{"num_hidden_layers": 12, "hidden_size": 96, "num_attention_heads": 3, "num_key_value_heads": 3, "head_dim": 32, "intermediate_size": 192, "vocab_size": 3708, "hidden_act": "swiglu", "norm": "layernorm", "norm_place": "pre", "norm_eps": 1e-05, "positions": "rope", "rope_theta": 10000.0, "rope_fraction": 1.0, "qk_norm": true, "attn_scale": 0.325, "bias": "qkv", "tie_word_embeddings": false, "parallel_block": false, "init": "uniform", "init_std_qkv": 0.0506, "init_std_o": 0.0, "init_std_up": 0.0506, "init_std_down": 0.0, "optimizer": "soap_variant", "learning_rate": 0.00922, "beta1": 0.95, "beta2": 0.99, "weight_decay": 0.015, "lr_head": 0.00925, "max_grad_norm": 2.0, "warmup_steps": 126, "schedule": "wsd", "decay_fraction": 1.0, "decay_shape": "linear", "final_lr_fraction": 0.05, "batch_tokens": 32768, "max_seq_len": 1024, "doc_mask": true, "train_tokens": 144400000, "max_steps": 4407, "dataset": "wikipedia_en"}
Each number is 128 + 32 x the weight over its row's rms, rounded and kept within 0 to 255. Layers, rows and columns count from 0. Numbers have three digits each. The size before them is the row's rms in percent of the matrix's.

# up: layer 6 MLP up, 192x96, rms 0.33, rows 164-191, columns 48-95
# down: layer 6 MLP down (transposed), 192x96, rms 0.308, rows 164-191, columns 48-95
# gate: layer 6 MLP gate, 192x96, rms 0.312, rows 165-191, columns 48-95
up164 116:143115104147169115152137084108141154131040112142200098133124095145109180116122114101147138143134172093095102088200196118138101113172167138108173
down164 112:110147170130131102123132101140141124151060178201114091105142096083132147070167109155129161131110119097160148154131144075151074152117166114121174
gate165 100:120114165138106128140150101104151132132154158201124168127176109115135134081099122135153118156117111127127178115175106062176221108168099093147095
up165 093:127130131094127098142133146088185102120169118139132075108110140109112175086133164088145159104126096118122086098167111134150107080150113134114119
down165 094:089102117101094180125070177132118136161139103061046112097147099139134136139109093138073199139182130176151180161142162177126109078168130135100118
gate166 096:177155076142141102089139163103130131128062085113176075055174085143105120144126067090115093115175124138153176087128128155127106159071119105113176
up166 102:159110168130156125104191148187110126187156111183152106115086174097136106143143102134153149109137167135128113129084142164134088161122082104096120
down166 109:116065187131092173134075120124108150121092128168118113142096080087171091096148101115105183128084135166087095116129137101129116119085149098149165
gate167 104:174144088196149124101129098157094057163138106078132126161132124137174121107155117130144137185149177135174147124137124178088111178112143171037173
up167 104:141100075153148109081116088198159085160082132073111118166087113101097116111093125152158138113151099081119181195088139123106149087112094151144157
down167 102:102104167127126113160127074107165117166129156105162172100158119107131142154202082092165108165129089117134144142156144167077173097137161145133116
gate168 101:111148156115144100169095126118129162137179136127194122127105131105142107110114169125091086128124137089073047099131144174085099157139182087102156
up168 099:117149107162184155116126122151103099146152103114113107140115096106152133095168117083132150110155083150119076184052111088135097122139129160146139
down168 101:079153118090118109078065133112127103127170138165112092139113101131099074155089126079155116067110146107117097112065110095097079085144117117089127
gate169 100:134072128131093056136074182076107064152104142165134099116174083120133126114115148113128153124105162149144139072094127106085161147181130145153087
up169 100:160054103129139151120086117079120110148155139066110105166163133121077165191137086105085108133169131065182142127161176142136130178114148125121150
down169 103:073125110156168064094131107125070158115072116149074121139102142052126161133091129090143146154184092145183100123169154162148172098156136145086178
gate170 109:106147201119153176143167107154144095133083172131143166132177113184105107096163102136129075161119156189107117097153078128135100140094163109175097
up170 109:134159127109154172180136144157147126085104144115096131091137123160113183114142132113112140096131119207080090119159058095148149101184123132156088
down170 097:057152157192103161161089147143159080137108132114129158156184169121082082104131160148147109155127164146103131165219100176156116127156148126108041
gate171 098:111041149176151116176128189129151134150188159132138102171088137144041164147124139163164104143115152121144107132136097179085137164169093173124155
up171 105:166077128090110118144123130190109155110119175140124174189142149129091157124197079176089118154137114143091145197140075151148179165128065169121071
down171 104:160129126145168099145200069167128155085137129088122110157166129170108170114132115141146150137133159152112155151097153129169130189131090091132135
gate172 096:163069150070065170061106170092140148197122124118111170145115091143132118125102092174130097141121140130050154095135123097098157062186129093139113
up172 082:133140092105205088105169201131152162150133093041131158090132132053106092089063087099148129124119111106097132079126141129126127086165155106107133
down172 090:130088135140082122142085149145142130148162146050111111182144115125153147139150173130106136121125122138112148120160128135147158191122132110136160
gate173 106:133212177169155153084157108100145142181087141111152067078150161149127128158067155084198173086121176105145100169124185157133174093173135170136079
up173 098:142102112087149135143089123182133131140093121099096091094103143136147080122158086086171093125094095137121133120122140073123112124110108053084099
down173 105:152080114127116116166189156139114066111139128114106116179107098143162142098119166142082166154161077120135142129149110113182094102144115088090054
gate174 100:104110150071141176115215169164095154185101142137175109083095091142139109130133138148118131086144108131111168163191142133124173121143139116144189
up174 105:144128158141130170086124117140115115125068085132144106143072074127140044137163080115133115123146115111118156127115149098124107066133048100111164
down174 099:171149125095119146120151137114124096126160202180100055133091170081150117111107157160120149090121137130102084153086158124126107123123160137098058
gate175 093:166131099141167142145077113090097114144120158095092157104178157120087181172145129130174112118117191119152091107108184145128134114052170167142121
up175 089:170192147153072142105120149113093139138108144184153164080102137140058136168050098070178158144147139129079115135110193095112041121078129116171123
down175 088:168134103156101128104077105098172136103124102119109147149123173121039118143181078184127123112100113122129096091122179126156084159073118162141108
gate176 093:098103138124151104092127097137128144072147170127201120135182137099073073134132139130138133206115199120093153100151105143141154156194170125173114
up176 093:121142075162104117137138063128144147066180181145138172157107099127167096153134160185133115137137108116172099174138158116147110165159084159139100
down176 099:176114092092154171061209105177193099143181141074144178170126154104059098080134135117125097149082111128165129141164130110169145155147105121118142
gate177 092:122140135093131148130162145168165086106099104131161128156130116194174140144151118150067124143073135143116092124065076105132103177205090158149168
up177 090:146157178132112115143074079124109056120138109150144089136163134113170140106084108129110129068088080110093101141168131133138149172126168109120098
down177 095:146170161144128137158140138121114172083131124132180085169108161141146125120182119067112111154090068176052115106073107111139082120144112168111163
gate178 108:159125097164109085079127126126126134081148174082139151175207144142140108126122145095125123116168114116216127123109121166087104126157087151095150
up178 099:138055144085091122096047135072171120144149151144157118200193154139168158185144081077060115141153152149165092116113099126114168134129084135103128
down178 101:157038189152151177226179095152130147120128119129139112129151166065129129135116155180151145157141098068135089072135134118136119155088184120190085
gate179 103:162148087110141138091168143172096081102129135151170121153063150171084128092177131141070140133170115133123079171132126143174134090136186146149189
up179 102:088185163125140165084152150165163159161100127120131122166163146137133110137044114160137123084095153149136157146064153110116135134064125136082086
down179 102:101125152169125113126141150106112158175086109110215107088122108039106108138148130138166119142078140116165137131138151145070067108137117126150118
gate180 090:108135108152185060153121137095154119147121099099159114083179115151067140127156215109141131061180165113112108084135117110138160133117134110164210
up180 088:210111184133092118119086147143151089129171133076129120132172092101083146160115105153121116084089133097154183147135156177118174182180150113116122
down180 087:068091086153138120109152120097101146091083133185117143117117141157151080108127079122149163101163168139095084166143104101121129109099121124113083
gate181 106:179100147172180122136139098170122076141152121061126126106135135176139087151164057175148085151090087155100135114140140069122133172174074094102108
up181 107:135141192128139161138129144087198098202120126098083115137119151176165097166134146090083134123148101139159149156086155074155103173102120159155106
down181 099:127063132175152153118140124156162133123105120044148166079144118118183118155143116172143173200138132181118150147139110102093090128092138118105105
gate182 091:130159125150100100116178088161116120090122098159166164146154103095173165123148184113174122092131133081122135059106080151179168097155109131145115
up182 088:159098089088132146145147129116134115099134172190145172167125121084158167151096158095147102050125130185123159085132140109081094124136115068131158
down182 094:108158117096125135189109186123151071165168137091114115155112162149090109117128122159141093195124148130187143123128135140112138153111104162131091
gate183 099:125146100147136155139141102152091113134134136135147116142173149156124030126124091122122180111130115102130157184083090155194129128109141136133109
up183 105:188061144099125147152087119211140156088159121175126147157108144112205150138099169138131143146157122160107094145136147159119112133081148096161202
down183 102:069172117132162137138118114080085070078132053141128171179153102143117118179136167118129106091127095114145111139123104097177103194126076106121128
gate184 094:135142120120158180117175085138120056127167120138104177168121082186128147152115101145114070100139129139141171111133100119154096125204123058114199
up184 097:048178097147146165178194138159150144127094177193172143128147120117115163115125116195123066075123150139128110098106119105191120136154150152164149
down184 098:122134133141143084155161191106087117143116107070184095144144094152098123142143088099122167174132112159079129097177096098143170134126200209107135
gate185 104:094149123134153106125106112155122118093230143105166121140098121127097096136112077140134130089065141120137148165123161124110170075160098156121123
up185 097:120115156114114206166058092150094193068159111120133111141119112050157173097172151167093139118106162120155114106127179113052129123084172112153162
down185 094:132110167170148171058143162129098149115147095192123153091114168122090094158113156120115133149146153070097141152139130137124132207156143152123092
gate186 089:123215165134127095122096158101124140166143116130174113185145176106136159116145139143097188127104150108114082199109064151161130155158116179148181
up186 088:073171083110098113103123105169139146176084165104134078081075097066158072125157121148131144155161097143119093105084136186138147181116169117138154
down186 087:084130141116101155114142073115123088149164163147079148141078088190156113111142147148155093178126137130161110103178136181104123132180180083078155
gate187 097:082070180121159154140162110090156114157100185148163104134143160144140139063102139120107132102150150165055095153139202152138106090129148145093137
up187 093:138128134201121128134129158119106152111133134119094044153087099067123162107119119114111103114149170164176096167085129151103069172135132099151176
down187 099:134095150116144128142111115160127115109164144171114173124169143189143150133114134136217151124116115164123105149128169188113087137127065129124122
gate188 107:128117134088186119074151167123153127162182087145112126112121153140093124128160128152130129238150134106187134104057099124127111139126095122076050
up188 115:136082158112113118167131070118197104107177101135165151150151129077098112145112122124121100107104130087132111081155108068098136093121115155169114
down188 112:116108165113135128096171139122104151114112147072162135145167149049091183144148123093109118178078130187143070134139087134112118173103128149169126
gate189 105:175142108158115074190123133125078076153155118076163168172121085127109074089190098074190165094140163146124162119162131153069100057132180097102098
up189 115:143144152115129158110118145134114140198121104132146119112105146154104171124114131114100138181169103175161125073200168130143172204103134131121125
down189 110:102118099089094153136127159137093104150165154172102105200128150125092156140076147217143144155137182119121143108071196162169129116086077141146136
gate190 100:079055129108107096059130128126164111133128105124136132156068144116141165070104091147136128182127061092159114149118127190178139150148183137125129
up190 096:073162062067137144196116177117088131149180170101092170097123151184134143151121088111109116182089135111111127095153136137114187100125066106097129
down190 094:113122139163170178117150121108088152143120137156162091167137100164086118109095180119107048099096136161117119117124138039142139159131086074110176
gate191 102:172104101113155079138140180165092207120117155105148098082131170165094101156078100163202171132126130145111116135142142118113120134131105126118096
up191 106:070146137123085139146109131194111039101158107100153122134105117095145148102162108121100172125159160103112143108137186104156119147182130144123187
down191 105:143106105115164153113128098131160099171101122113196139083155130127157160128123114094129127153145154120133182141151160106150075104075105189118132